From a checkpoint of a small transformer trained on Wikipedia: 12 layers, capped logits.
Each number is 128 + 32 x the weight over its row's rms, rounded and kept within 0 to 255. Layers, rows and columns count from 0. Numbers have three digits each. The size before them is the row's rms in percent of the matrix's.

# up: layer 6 MLP up, 1280x160, rms 0.241, rows 381-423, columns 0-159
# down: layer 6 MLP down (transposed), 1280x160, rms 0.244, rows 381-422, columns 0-159
up381 121:144158081155082168116146127117078094115064110132113174126167105146122181133127145119141115094126142135110119107178120078123178119152181074093174110181124105147148106099150139113123098118135093185104078172097157146143129091085154146135144109131098092162085085088080128183160143125033112086106143169153137157231133067152176145165103170144159159161198132123127122168106140124123139137152159132094156163123097082086143085057103120085166180151149136131171138120185147143130115101092128
down381 099:145198091141138166126149110170098145134134142114199133141158157129128162079070129138129139138140138151158147096164134209110132145164103145100094138078137097113135089099145101174118144075123122138129071145102101126166127156122171139104207147123127110169156114143153125165165109078101119142077138184089096144149134150143112119148146099120093134186057098096138136098154146157121185047133113103105145134037093135164148131168121157126106083105081138107129119093031101175145229136142139
up382 106:133135093115097154111077101137081106161140170137119091166151094078144145117090140104146187068089121132097117139069063168143136165115105188169128136158132118150182152086172085148099085145136141121110106076112180099151112099137147191193105151109143126081146150174125177133125132054109158121120168089111224115111150081100125171087089144158141101100096080107125094154197148175185153141121122150118103156113139157093110145147130222146116120123141136133133171125128137047132138155115127
down382 102:171079154095135138056127101153164103149152107147141157176203117127137140106112168130124087134088083118097150100089108182129090134167112157097141140154064123116129085143118194112135088123136107117144200153151159168057165096130110171132086167085109122176106084088159083121153121085141158098091088113106109128105100096157143132088098097140144125127086151098063128119104128092127160152135170171137100161153122146110150087138194044147067157071132121123102095185148110135055115139084102
up383 102:106155118130157121121169092145067160160127132111104090110122121120118154144155135200178162061197145154107116118171086119117145134090091118111081139151145127084138131089173124120121148133160130162112119168073212144110136126119152119092083113103117091150158072118148163145117244149110101150206099179084174092133132134121151114139110111095102124111129081159118076090140153129120144140095179090185100123169124141180113121169116202077106132103132049134102115097072087140084148124138157
down383 108:085099129107078134090122103038149100089109162088224089130145129176082146143165104125116112094186120189173124154113151118115137140080088118117177149098150121134143204078175103104146123114188090077189125099115119144117148134134128066150108123115117122124124141122129176113135135142071119132166124116085127085154047151150090123101139128167106124092147039111126150141118141082132109123100097107141106170070093141158124106058145116164108108168108108107094092152105178176133157191128140
up384 101:091164111071144120115153097039148137134139147145140152105171117135078163156057156101141141120057129096118128135120158173162108104115125139159099112089118141080140156120143104138103083154135123172110156155089068155095105126077160117165109114126154202115138179153096172152126187148118138114122146180151125115068152101125109190125218130130125184093122167070100159142118139119129110166159158125143096169104061176125121085111107118104159126115153091139130140129136092092165179172030180
down384 089:163121155108070103117119149072073087129144124132143156141135091086159125116120114128209125135125110150166176160111088140128113119098137097146151157146158132185074138168166127165108134163107174119161146153122096181163175121075052133155157163170174086166134114092151081090135176116094122109139136121137125107094137120096071178133139114149150163145179094125163157095178068175136054124106138175184099109069147167163097139132091114103105115128152086199140098082139110122148180132047136
up385 098:109083140144171072119157119157199155097115080154135121131119143185133106178133140179143148092125146149100150122189096111130139115125115165117159131146144108148166085143165074103127156152125140110127069071091084085097134100120091151176121139070142105122099108064089128153083190101117151130136129093126136116148094132112140107176172112074096182115156123106102123147054109184196078085069132176097095111149098125122122150143120142136209094136169103121169198137134118080090130054083118
down385 094:104149164145110120072119165101158194130107214066152147140162180113144125154132150158153142166109164120161141090107144068147118112143147183132081147145063185096113111166089078122121152097106122096114156147117159133127085150084150113140116119131138087101139119181157114129140113143078091091147121141112167153084158135138062183127122098099052111141100086116138116058113185105137183159099080137164138094138142060162071083082108159137118134097136159116107069133194166156096166140095106
up386 093:136168158083175145139133166080111174139126123204134128138083119184123135130077082129116133113105152073112100116116110133117164119109087189154185180138133072115156115096159147129109159128181169133101117151153167129129154135153139127124096176133161124134126184177184162115041029141152127064159146110140089140077101142051149126102086107130160142132165121092139140121164164189108161128132072107135084134174137156180138103132137140114168166121197057163123151117120155154097120088106139
down386 099:115144092151129138121177096150100126156154104121098110095170143114175086133095134140159105090105121121100194147066154127150123065107194108119111137152083164144054134086160096097095100089096148106133164128119153135143069135144035112100153133137118059183122103096127147132114149215139034150132141139128070154103083131100157136097128153091132174122091126115180109102130055116095149143068153123156092120136083135110110128139119178151127165151139091114128156067111143074206125126154105
up387 112:097189112092130084134131159161084078123121171114121095147135170098149129202153134173127161117149130084112157181152151150132141116142174122103121145176103116117132112156081112090182072115132117078125116148144170158120089143110166156180172133138093184098150105144188168087144148145157134074158111105031119150103105079139070107170117118159091140220156094189102126135139157163181161146158165096083120157116090121075156142133151130140191100145169079117116141157153137189101106145145122
down387 104:134091120173114170203137179097121195141114134112119041092126139131127096074135116131157154086133116216116092093108172115161095080141128168101071117107096110158145167090160136123132109052157153175147126138159169145109104090075140094092079124144150136058125172061088115145117154123149132119132097165143127159104144112085129140095079132143143129064126103097161091119082119109037129060124157171145147064135160122127170118133106117088142122112122149196110141170163122109102123139109139
up388 099:148169164154171117178136112140113117202094129128130192156129092195151078120140132063118090108096121172136157097118147175153163138156117133098130174130180161137099096141161181081148124138121089140156134102128100114081145124082095176110193187123100073131144138130120140138089139197080132113157135146112076169127140141121159197121090165123107199099129138159166131130176104126127113112078174134134119090150112188108112122179190167132082171182077108119191132133083131146157149133184155
down388 095:125075137148151172124140092135102093167141101109095207140187095134182106100109083147115133166123109145172138145112130082155134046090131177105118146140166153172143133177153163064124128102108155173161120089119149127131111153176152082112146150069089083112157098154108168120108120112126100148119068084103119143122103086154153178186108147134037140095123170123090153103107139071129124126108126069119147113109103200109173129141101104077135122143166098114133077070124119124068132090057086
up389 108:174135155139134071131139103157119182115099137194113133183138152172159118128119066143135099122101137167128171151079151198130135127154081109135143129106173096142156062130149110083112150146098109090188160109061123137150112176098123113105130170167211090063122078140187127112087206158115099143167133076122075096153148174131158138127113166145126091139069108085181128178146101160157092171075146122088095096091109092119122116127102101116123149065089179123114138101143107106144133085134132
down389 094:104139102101124158149124179100177162127161165161116152110127130150128095118082099136157107140058162150158143125138142110091059094073120080138066133087104156204117121012121115069081120111122110127176143140119101150127169173164116165111168160080173099145116167191127097171180163096139121124128132121142053146122131112105130159114092120158107137075103118113090187123120131127155117152177141148088162187085111141120123134164147127136153114136147158069135072154145103094163143155041108
up390 080:139154122125186115150231115124137140149102119123096122119147116150095143149118098106106090147151162140148137141167113152114189115126245126119110177158113154129153086151136108166133178115143127145168126157165147107154122101148153129137216091041106150160173174183113089146123129147090146156120139205123145120195156136203119128130110035113126106107160161071148100121134103134154080110082122116114140128101155090122114092124120098153173137155192125099162157116172099158082171116110158
down390 090:065080184120165128168136120166140145114117078122163062200181114133083147132166148133116164167176103090181180104087154129141123099147107139190095125112110129125067141107147141067106152116133149100102110207151088132134090062112117126104086151088171097082093127090089121109157092140150092108108129086108145143067157057125123111080131150152110108124128162183136090099121114232100126128136153124131145098146129087106125140103083150117139180135153098119107121164107182116167108120197119
up391 110:138132144096146093126149158102126126183107144124079128171171130165174079166120129155106103112161152154115082115185078155098151128100093121121089126194104144081121108160136158111111148173175137198129142112082154136179169108132185188122134074207151108112141081130142144195148152077120125145101151129166139199115146119140077112120101152103075182122127165182136170149168175144121110116106145150111146171130162152166119110047186106083111066119131131104146133142124087120201157121181108
down391 116:113107109125152135111150131101080119076154155177138170108153104120104176114156154165141122081119191141109125139178133088070143147103103163137173176103157105116120112131178136172148096147111091165137136070130130153067121151167153128128051134158081116112112180152082132133151111155138162072119115163123160133115095132165218107113148145129112128124132121147116207120112122136232104082131126098084084067124105162137152145088099090059172076092100184172133102129108087073145096103161155
up392 097:163081134122187083192108109139126083115096098146182176156091095111093147115131093110117127101112099179115094163155168133154094103195134088114096161148155158102165035161093142088098127126139128124140090134135123084133131083103152123182060134127109117124109134141112180082128112129123183121039131135159087168103087106114128080101160098155157136082128116145194159165147119118085096103130078149102109098123127115118170099069142143095153054129140051097130102210131140113149108109097134
down392 096:139124116127129057072091151097129086159125092106125175147131082150140138112214135129135145095156121119193117176121163170136135055046125142210167124151126141139106071092121105115096136150163067095143101162118153133142129068141134153134146150106133119112094172134126129135167127167116178133110030148130124173135067132099143071146127132179109132119136115175095072178154139156129120123136081090148143129090118146175112160072091198117078133096078121108163113059095141147090138120127131
up393 107:138155140093134121153207098090132165143112128146157158095122127123167128140153146211082182137128096161056097095148120168133117116163152106075123101102144173088078111129047068215128087135155153184163162073068098153147091120080137165094135121154174144142112193168115132155111062152085143105142166117081087136110110156151170108144136124140189138136137168130134123123115086163172194113120155093151107158126140097150144161143141104089086179128131112093137133098123119105182128128132073
down393 113:151156157109120142140109117132170183086125163210134122160087111112117167142132173126079161166146118169096145125183114108106161138092138147098169177155072101141151190149131207122085143128098137144153145096137154113102127151104104120139101149132136139139150106134091147085131102110131159136105161123144121186089130126115171043056088147115106078143146154154100132094141151108115169119158110150153090198117075118114104129224127147134113104074196152050138175122077140106207133121069132
up394 096:076038157093094138162071149108153134154060133117142101113109136121110124128138124086098048116131158190143047184144144121098147128108169112141083106127118107114144141112179178128102136162138200125104053150100133149098164130118130172132142060119129119151139057099093197105110159054144107110111134132129145138119124090086123167136116108132150111113121144099114106193090112071131144125130086095104085154091163156089210114135095121104168165085107132146158166125138146137181097134070141
down394 103:154106073134161092115047199103165113094180153168146128118160126128141090141052122112066070099115111097124110142219058094151104135125067135126125089123121122098067184113183104177151200164131196139153151104130146135095093129123098074099140110158094133141118087086100113153100144088103092154110131147125140109109127110083093144134095122140096095150115151157113111102098144106124181100116095096125091130174118137191167075079138116092140080099113155152152138129096110154158107162073101
up395 101:069169157075124146072081152143157146124121128137143063176137123159121158170110135160117183112129129180129168093127164123088139146190144135123060134099170090105105104099141066183143150122113091148072183107098098112175123140123159073121164110148054121127117115160163123118107127067134148130189118128139152189099152176067148090146120112132131095178140140166132156158111194128155101169189051137116119121158081172128141130106163165116088127099140086130155115083077155128096099119168077
down395 096:143157133182137127086154085144133167153181122152136102125111086066136080126171097156138090114099157158141105111155162120108108062099121143134153100125134123169100094099153113115156128169110113154081110089156178144092149078114102175163150109140126126142131098140109099092139137187140199174021159120085100150117154076097138095078072124071112155142126145097105102095084097124101139092148113062186124130137102089117159149133186108085077152137175117084064094136091062138163134115174104
up396 094:087186143129176115100117163136171115128109116144118148117149142132139156135105118138153146109101152108160148191149136146131158050121180082180118179074139078072087139136092084188134145067113114151134157108109125124167079136058127138123113121129118156123082119103108158116122121121161170094170097084137081105142214143106072108138183181122130154196103144127090087100089149184195154087104132181124079078150120101199104164116149135151148134170125102076128171181125088133162093126116119
down396 091:141096177046119126092144119125101130090119142082071194119139128050138175175138134095134149092169119124126112090082121107138089157092099134106177095181075161109177170170102129093163074191114192145135090121140205144084176105149110129073101184159080162137119132165173107137118117129090078138114123093152087164152131149125147149081127111152127094151081114174093096072172148154134095178153122116169154177170159150124172128126140130146120142112169090101122112120146091166123168142100104
up397 100:126112152115110143162152107142105096121151149164096122122119145116134158186123133119128153139133134158112183119176147070131142115125157091129098148155175102145072139120100080169155157198131126124130076198177137144064138113128121141120202146129152132094091090175108099128086123193116164100084131074086129136157148220173198161096092136119148056177115094144085155183123107168163123145176159108061106125143130133097157110101067150132094157159099146126205123145121076135090106140109173
down397 096:168066124149130159101119172129118129086131128159115116189085116164106074133177144105058105126137153136148176113135080178134111134113181141115133102129123177101123163149160150110113161138070092091214134111132124117142080093182134133057149109113067133141144159155114135111172158093187055148143113081161106130056120125122145141120143131167121115132076165126052148093156144135154184138127132119086112104117100148099132111132155112051150118144048132174095097051153115146075152092143094
up398 085:145152110109193162094137154070034091054131157094096225181125054110150130085156150115113141117146115174132118087114134079131178144148141105136127155129129165127129141089077097115117105167093184182112119144143093141143185130135131168138147092195104115132175143129126165125087122056176130152092129122104156145119099121161126106101120145068164109083157084147138087119150133128115112149122097188108115135113162116091125100140155125102139105155165181120120100101101031184116123156167161
down398 093:176137126135085116105149116119157106111178177122135145129155096135142127102130133098086109135147147128152084100138101064114100124127175150091107134057068142093161162156142162130204092128109126110171188106131124140109096190143163103118118198157074080158088151135229134108105092086132099154101086109149125165125133129124151092143092114117139115164121051071081190177153139094151105147052140118069121072113167121125143160148144116167115145156159119098100164135129102127177081085148187
up399 110:173184072141176126093141095113047171184145080121167129170106164157070179103139137097122173109156195161118170129118170144099087110112091100106120169086180137101140143104155095128126078122093141201108090135090104130170133111164096092115090123117143100158115148095172153145095201127173133125094122107171189090101103122144069071123141189144126105127150131151164134123160132143135140124168127126163107088167115166119099109102120129111154145132055106113109078162070160155152193105150160
down399 110:124160121046072132075182135137127128121196147186127140083121164125136182076099155016096161141119088118145103123111131120091120106166150176172138137113140112084143122108179110133135149070110124181098143161181105095122129128135154140172109147131160141084106129126137123109151084111070127123062096181103138183158104083111121144143127119158155132149136126141125156117087178120111096132073143105098160080174108118162116165165135134114124094141184117144103175151197124051157206130153169
up400 087:130146080150157135140117102114150134143115121196093125114188134139133116083186088105146154214216138172142147113129149120186160131143098157100182160121185094108122125181135081126071092132159082136154142163142201089136072111113180147120122095153188098189085176186088111112138147120069105052086137102129118113084157109164125088149114137111155151077101131135145110144134110124151132095102129122114114072196107115105161100095142101083076136121125159135074115111162138149145162161141156
down400 093:125129204168113095110160178161181113180154136151103178158097153134111114147121147158100123154129111160155076142095071129110107080094116113126131099102121205149133078103148118127180135179120160148083152125165180115106125133170130172166105147078083174128109112116162096137101143143089175145143188088112132051124138161120093140093135093152076103168207123202099106128187168108100113130094078172135102142134172117158142107164178116103184090153162141105163161154126108119085075095107143
up401 096:142102152160140100196142077138130079082134124071165113087157116089181135144159128137099081135161160159109143054157085154139155170159121110130110088106095133115132099092089106157128139138084163098116091174136097158170162149094151098141178109121101161157133153164131207163149101160090156061151087087103134163137107177154113106149133163089216202081136124104098119099141101173121152125129060078135114173116108091099108140118165142133164121111161116138172185140174126111056154120131159
down401 106:081093170161183087027127102148105043129160093091124122091159116163178141073121088102141058129141109146183157183173074137141133126137154119173122129132135110098209139128106183149137111122118182146073132132100140156146124132101146152145076117120091111102131097068109073157135107149134089139171101086092133110104120101110175138154150097149145100112127150085085139086112121062102155142152145091100099127140140111125183127143139101121131117143090105190141137184159097199144100173177169
up402 082:121130128121119156156083142130123116130069136133160140118123125157138097116158096155139118150126086138126139146146097192090163149083149145159081140096136126074170115112123135082129112081125070143166139084112163078086123155121163143146152117163181120143180139090160099116102138113103074198046082121158106168175119048106100110119123071159132141045123198179132115153141200103175090148096179170099154106109164119142197173140137121107134129115142134170094161054127146111074171134166126
down402 090:127149101114188069186113150153177091176110165155122098073092103172093163141136084142130194131150128171187074138109137083169133108143144124157135061148130130136123176148114105084156158111149138125150141142103212133132151073059143111101147148127112146089166095120124114072161112054106053127140178077080110143125142077143129156158131113105150069194101118158130115096137169171132083117142150148116130189130101132126134116145095165068117089099113145093155121150077089154124135085123078
up403 100:100105121070156115116162087144163101074115107153128136116104134109082097159139082115140089106166124187077101101146039101116118162090141091071125174134138159090125106150139135173152105141202139141149120124087134108101145119122170165155094098138155084135159138143155116123156103179156129105169127184062141186124142152099154162169129138130075134155196110143068101073117119102087079091128093177144104110174148155142136096183166099154147190095133181130187168081128164087157105156167096
down403 097:124088112163159152169177198147085148079158175090112081055132151122137126067040102082149108160149085121094083143072108139097147055141095073053168140136108149158135143161184120094138112118051163104118169193139103142173139164123098094080109179082124142133161149177152075115152106149117116105100130103142170151149092122113179107164119110148095090114086107133151161100083112123175142097091147170125159122132095102161079102103106156107110120130129118146129095160128123091138146124102103
up404 098:140113159100108091174121114109119165142140109099129030115095111110096124086096149165110109133075144093076126150156115121135094100118158111080113063124129121112145175145146103099102124158134123136149125131120104131210087127082179163144121150061141142132126044135144164164137105176141115100181116135190049093134170122082103111112101168170162172163007156155120093187099119133067147145165151078110155160153129101157135120116119108154059148100146137085160148143125098156129117113128128
down404 100:125079173192089159182173105155120116134101136125116186151141073135106130124163174164104155089156115162130126164121131086093098143132098127151163207220123095111130148119133165087137136095123194111110146142124099126100112105169109106140158116172116138164091129077127063078137157147084103120109096067163089099155116179146148168183156172177180148059185132118076048086105105102100121137152131153148139152089153114161142140163124169172141123129110139134113060145141105119071144148102141
up405 103:155167107174173178151115144160109160125141178103090160122116140188071140118113149065083119147088093133074112124204141189191144135130125164091112131174122190124107143123196113158164095110087135093140140130078130155141097129107134090160153116152176141164167102118115114170142048108160131077199089114168112108135097134123209086121186146110113137128162129162109109150141143091163114186141098106078112137112162104092149080106114146106160127111088163180141186120072102086122126124143152
down405 105:151099087125105161165093186140202184109164105077119120079177184114071109118079130162103134128117113084105123168157066110151137041110148117145117104108145119172159099090137130121172180152117107112133149134162115075142151108125044100138143151166079118170157090123174133096136143138062094168177141089139115164157111141104126099113127084108136092149148105121036164118088108117116163108124176127123092080148141116120080171122167077129108143084093147148149095134056160160173142104135145
up406 093:084116088081120131152150158156169069171112191121144145102150102104117153149153111157064117170101122179144106142087170153091157123125118121146150113124154093106130143115121110163151157160137102098144103113140105115096071131131087107111140074090116143094094103147112128153157121124167162105133122128124169161172196070179153135145114166204089151147066099095102108225128097093149131122175182155121087102124137138092126065163183053148121155067173117170132184100076131135093126088075142
down406 100:083144147191094161098099144145120130126086159122099098181076107068147182188182120053110108115218149090137095120155156165111115145178089103116154143131157113073091162115168115147106104157124124136146088095126140085129066115095186199076107145120165102150084165120125132124168128147101149086139113151103148158156054172125131147165109134160087170174105118114108130156086164093154157081078123132062174109128108169145099139126083166144121154099133173092140112176137146083109122139152113
up407 099:116113110150096117120106126126090127132083104103082124130150085129140137079127139071140070168145143073109133091108119115135139146156089150140142176158156137106132111151162113119125079156078165080094101037134141095142155144104143159144132108089142093092078090193169082190165134130182105110113115150179136076129058154046165136157162172106155130128092135087130097152083155119099121097075200083157132141094091092130151100110213109115093130106111132125168179097113132107155087063166135
down407 102:098128164088181192115096128098125143118133180106141123128105065152140153107192117107151114105104110128089157150169134123084147138159089165076089169091112081079140107080131109151132170109115161112124112158150153126103152083070174125131113161091102108107025088157099102121127187128063151144118134124131098137158133096169184047116134097171067166136113151132122128115157082150130103149083128168107152184120125063152095159130100214146151120129144111123092113085124097165086103074095158
up408 100:133186110113097169157032091104093147108145093177115140162117148160168052154112138052155108193167115102116117099155156099161121135184097156098186093114112126163149137122169120124130118171122161153118183080092121122157129123106146151148156120119116138141109096100176060234121135184091162107157131147154105146112167131172058159134148161114122138092108117138105150126129178077120114162111146119054125104092133109131114105071110142161199138101114100098085143164107101112089119119130178
down408 093:139140142151132120111123124128155145111100135118199169139169136109085151049144148065089164144122134130150222170141151133081052106105128078134106162146080099104111151106145145138161158092102141095090131164140154128119204077096082135138139159106175117166165147184169154067114173095092092115154124119102083100156128138169119160098127166104108097152094140109142149106150073097162155116137151104079180124194081102130132160167159114197122121150094148147199114092159122116143128140091055
up409 093:112153192130086187174135082113125107143134107115090167156133195147102074081115108095143157114098173053141139146161082165115113124131126157100153105143085146152152101208080059127113118081120167129054116144145103173146104124101160160096136126194217190091112149126123141159092163130159113159122112156132176158127117077137124107090141146131139130124120095148124144151109166153149135141101142085055148063130155146152113175197105104141092129153151120166106130108136145145128146177125040
down409 093:102095121122145085140191098182100097094143110094115175171109064108110128084112143098086097122141089153080110139123106164148086087161159087151167083163179137106173138117082135177136139199152178109131169124093120142066106142163128171115082198149124057147142119096097150125141136104137135105080121081175121100158200111186174124162062099168109147132155153179098117153146123127119087149132119058125131158174142084164155152121117125159154082151152129121087118169066124135093154107143161
up410 090:091163127129128095098138131149129135119086052171118079100118146145098137098088160187092121105144133116108111147156107135184129124108135147110066092148153135077124149121075130112138079162113153213152127134151065117106105137171106142178169078025101121109116106082141115119084054175158151109155117142109057103156116076123110134093118130154171158177130169111123128126156200144123121132131151128146078132101157102156179111117108096093140193101161151123169208086150115158148090156166093
down410 104:094087115098073189127195123135157158115107110155092121134166133097175075079135058090100154093144172160153169145119128127138106116075104090158133133063120067097079143093108079087143146066132146103202134114109152162081147175142092108149154155162121208113127141077161144089038153142137117131132152103121124106119105153125201124123137132096141205113144132149157128183197125150137112091106196100156115132127124113173093121112077120146124102120117090158124178148121123149107109097164145
up411 097:145123123114139127108163146140151163098164110091138112095129134179125064165142153112112147090119100126141086118185066163092098142137180109101117078196140126173085103131080133128160165138171088135121116126136107115082134103107157136106167110148197108129165122116157102119144029122107154107122141095130101138149148129083162134141175141094164112084211078198125137164196127169128115128126107121115169221166168054157165130123144167089169222136156108124132086146142148143149136132154155
down411 097:162130106145092129095090134189146160119082079199121097113115088141160128128084137124078158122114079088159093097100096157104115148092063141121150094114233123135094147129145141114177185184223109148125083114130120163098136097161129137122110167123108090107096089112133130133176155108124085117126148110118092120151080165143144111154094128210102130178118132125072163121110097101102123165183098112117140122068144113180150115151149154123072108095128086091144151122088186208092112115155101
up412 019:149146135087121105071149135145173119159114110159093111126180103136122125141196138109142097143162112199095094108157089138053131178133154133103127144155084089080101153133116141147119170116124101126102137144129154126114167179167203117116065147110188145067151177101135129179168129109142141077210070139118092103120137123158115153134215082098113099175143103124131112197119120136149096057144166091132139186153131129156148141165207132143128175131146088104136131140194110152098168102157128
down412 029:167161148145088178098112157142156134179122125088108128109133138107128102164160150130151072088138120149171151144123166128108121097100083119166093212120115081204176112115173151145179130112119110076133099097133097136167157109121155162132193106081100142129124060083112130165127136149087038152146145112174095104125141123099159131091138131061138155105166195119150184104103142098117169147192126154205150134121151126104081058147089146124165131144132193071150094170084133128094127136127149
up413 100:106129232188143152071161165070195157136117155084147134129094105111159203171170110154158177110181134124110053109093125148181118178132174110137140135104167082155120099130109130114140124114120132154143100140138158071166127121118094105147159094111082173092201112148137159104107131134139102167140136147088152067096116077120138147136137169122169107110134134088158172118173090125115115137124174133096067114092075124147098157134088122164156075120172126189167160119107069127103133071113110
down413 099:162117182167117126115135107112170149122146102082130182072100104140151130086136145161126138138164093140133154160141083144120189134085171148101116163128124108045122106105115175137171188119091103149144191146147161081177065146148136132099079107121130103153105157127068160062161175157167129142178166191140169120137179136144105154102186142175100073157084114072135072121155125157133157166164159172149129128125153099178070091140151177152119087134129134121104067144131184090163150147140141
up414 089:100126134126153108200143095112123103107102145142138098148139111101138099158110100084090143116162148156074132136195076166141162189197121151164143128138126073121111177161141080148062120138119093109150116232182176120197107143139151074128123075104133080139160150129076107119137044131075136124098143121123148107111130185131140186128149155137169139142110118103073105106156132146185154156122091147107081126125162134091084148163144158186181126136137061159154127105163131144134133076122183
down414 098:062129111095115096102188024142176063153159122127254147106166138148117097131137125159133114149057167100154117113082117115068109107125101129098106185096124131112162157143080114169071114151173128127124108122139086133099152130154109104136127076145155142173096118153092171078151089111153123111082115105154138106127120074141139145157181100148090122110115193132133067139122094108076116127064161108177126139105132140174151109120115163129134062138122126094137113166128194153096141143110163
up415 117:179074112104127169156124064167123135142138168140131113152115125129178129126104042092155125124103089085074081110114104110158116154166122092140139136151082117103156148152085136130107092122082161158112175112121083073124083114174157175128102110145134119065122098099166147091107177117203124130070174154157142147139067122173188129157138093146097161176119111157129102150107145131162127159140138125101106117141128102171134108119194171143157146147198067147050108037138189143138104110097134
down415 127:122125140107148135142123096137121103118126118115107075154089075112181103159104076093135204117138144110152035120111092081147168134084094127134149095117086151136155102112136122097090129115136070112130159139110085134108112152198191203128108149181169143135098121060143162145161145142125140129105085179130130153163052157159160139139141099098119191049154196174120101070146095146171182166174181139162101109161177120175130129130182130173131126124122115175119153106134174117129112132104136
up416 101:108136144143159123154161178174117173141082141156151126139050074172131134107168109182111162152126182145144140107118145090143125099104129140164111143124152092168144072112158086200151143082102143138157145119193075140121114102166150093067140197098087107166197154090196181095094114125128196135157084135072118082168103116170090096108122128097103150112163113113155143085117153121097180155189160128079100149150072187137136116148129131152094113175162134111134117114100095114133170172144145
down416 102:129177083074136126182150114180098170145114135137146050139077108128125151097099108109177117125114084105034067145184145169111178158083154151107114048112116119114143083152221127125158139135089106159119145086152190162110163159143176164037149118166137181128142135170116098094133110126119112102137152146146168118082102104154148125156146126133157155155145181178126118143100138106111169106111127143099111103116150104141153165163108152169151154047178120113120115154111162104114131088085113
up417 105:157182170071160073141108155175139126084121121178042173174123181138079190111133131092124112133140128138119143122074157104091159107141147088100133152121081154141140126168090109150118117119144139122140071078071157114147163160106143119132139101088127138076137084101165155080122184129105123115095133121154131123114114127111104119069099126110156123177149037084168168112147114116108118155130117189112089090121105188109181037097112163133098158175144172095129123184119097105135169126139201
down417 102:134072144146135143084066136090137113096107139106130149151150133123114146144103170084085111073165108160084101106149173091114085062111082180084134137116123173192116077150119152103103071125130110100088175132096119132121124171185114130132087103134117078140094084225122094112115079146087108130144111125149180162148138176144139114109083126122144137064075155134120133051155160148110062146100135101204145149176165099111114165145148086132106103114127111213099160122115176119114107157162138
up418 093:120109155110163148121142112141135123123106130163153100128096113136038120130074074119125097085152182167166099145147051164135168120131146151116120145121128146181187178088153192093090121085102109167148094133146157172079190116152145131165136098126122131158147117094150172155080105144074117131159167118124115061121132231156133127126102161058136129169170157142138078147125102112121119057142091162116116160122183092154126105141072123066165112091137141126141166114113105150157187057115133
down418 091:184143128123145101158095132136117157162137162159117177098116186148172104151166197158176113111119119103157116145131182156161141103144116094128093154132145024116133184127112131122139118093123083098146180156105147142142132144132151154179161107166129103087119110095046143071035108145089154145131143115112108137154127107068187143076127091122174167204136135122132152071152139129138130105158102099126151124113131091160092142038136087115184165112129191152141124121103157066099179146126107
up419 113:082156132075172141185103138134119159109093130108130122240131133113059161171126159099143161150112189130143181156135128159159135143118113046093139151168094132134140125092173099179129094148170139165114163145066120075106102113137186154163185076116163117172152135111130141173108136190090132132135120094096150083150145117147137107148115147097154108186193120071154153095198187140166140139163076153145127139147083103093108097122136152063141108131130143139103142084100101152177150127114101
down419 110:111122119105177162198173055161158139088146141090100154159143183086163103088131140125107156142121168116072099148126115147157084168165115083199084186134160128127135137205106116174177124169129178125130099122090144146165123145136092156081097161158110128118115117161194185105133161165116108146130113151119116111129116186083164129149150178141112115138168147090103147129128118120224078161142080152105166144077132067112086070130102112137134152162138066120118106091129122135172121185111090
up420 097:160123120129111111106147195132166159102112132106112078096064124155153116115122221128180129128108073133127136153081107117148144116113132077202110095106086104103160087151173105143107079108174118073062179093174106055173183088094104169148128162077139125158085158123145121085117149127179159095163139155075122140090152130130167173106155154118155077116107103131096139104122153152071142135130088122091135177153151160148151153089153126085122157142074064171122184137148127135138078157158142
down420 096:113143148158130101148183193114160097103135087109099125115153142046139108075108115112119094107150096165170124144088137165071134065104149143117113122067109155160063105110125126134169110190126123132150190155149140177092161121146109103147171133151108080136141150153159116048136112130122130126096116114142108099142137126124150070079106068113096136091088108112149153096111141090101175113092177240119097128119122109150136185181128158128119147098133145155231078191142113127152155170149141
up421 094:134164070129186152154095140100166151128038140136148128114148118121122115148104126094186150137118077148105127081117131169088139134076107132124089151103124109062120116107156082140108118175097194125123092175206105121125134133138170134165148113125184105152108116128097099135135118100148176168130138134092080151129120097169144151154162125136115114113153142137117120181155144104202013178094180119080179123067156115109108128071140186069092113157130120096112127121203184113162144095130146
down421 096:090118111125128104144135103082195111142161120161201095091129139096115038105095087156109179135096126159104133064141081181156096072135139096160117128099130136112111145116147100071115175130135096106161088105147097161100159101142099096117193110100119062082123081068146099149154133138102131137142089118145097128113123152161135134102080072112132113154112147049158135146102122150108184070120115158097138110010141087096108151165120154110130064062143076160113106122142144113147098139128139
up422 094:163166122159117123125122138192072104139014057127125165171152147093157200103151115153133124150153104183140150120120112101088163129170128114092168131173169096165131145128098153158154103146112136104137089104124147131087095128180094154138133119139105147097150096127182147114169126141121157152155132119145072110139041058151106099134130131151105095135135088100111075106072135145055112120097138124132172148037087105120086109104135175116085098096132096141177159103199107084126107089112149
down422 100:166136163124130121096136182123160122180141118118096148109071175154094102152074150137079172142124109118094152087134157158148107122102153133162075096158110090114151164140167156097112085104112103120116128111093137146130150179163155180090082134127105121094146136135131163155134122137113160123155115166133173175145203161159119102173175107102171183068110118149103115167135131146134104097136104095078124152124103184170191120174087142156142181119088125120186164071073073095061162121166025
up423 115:115124158109136111177131162144165102123113115163154132195165107132123090142165068135097115080118125166114069175077193159104092146144136165119112103099208094134170131134089064171127109102181153069162193150111106088171080167121125121158170084167189153087176101089100105146120111137115184130120198157123095144057157147131171173144109136090114090140104154149106093150139164097129065106103156120117158127129066114133163081101141143102103157157086140116111119128140110112094184118122168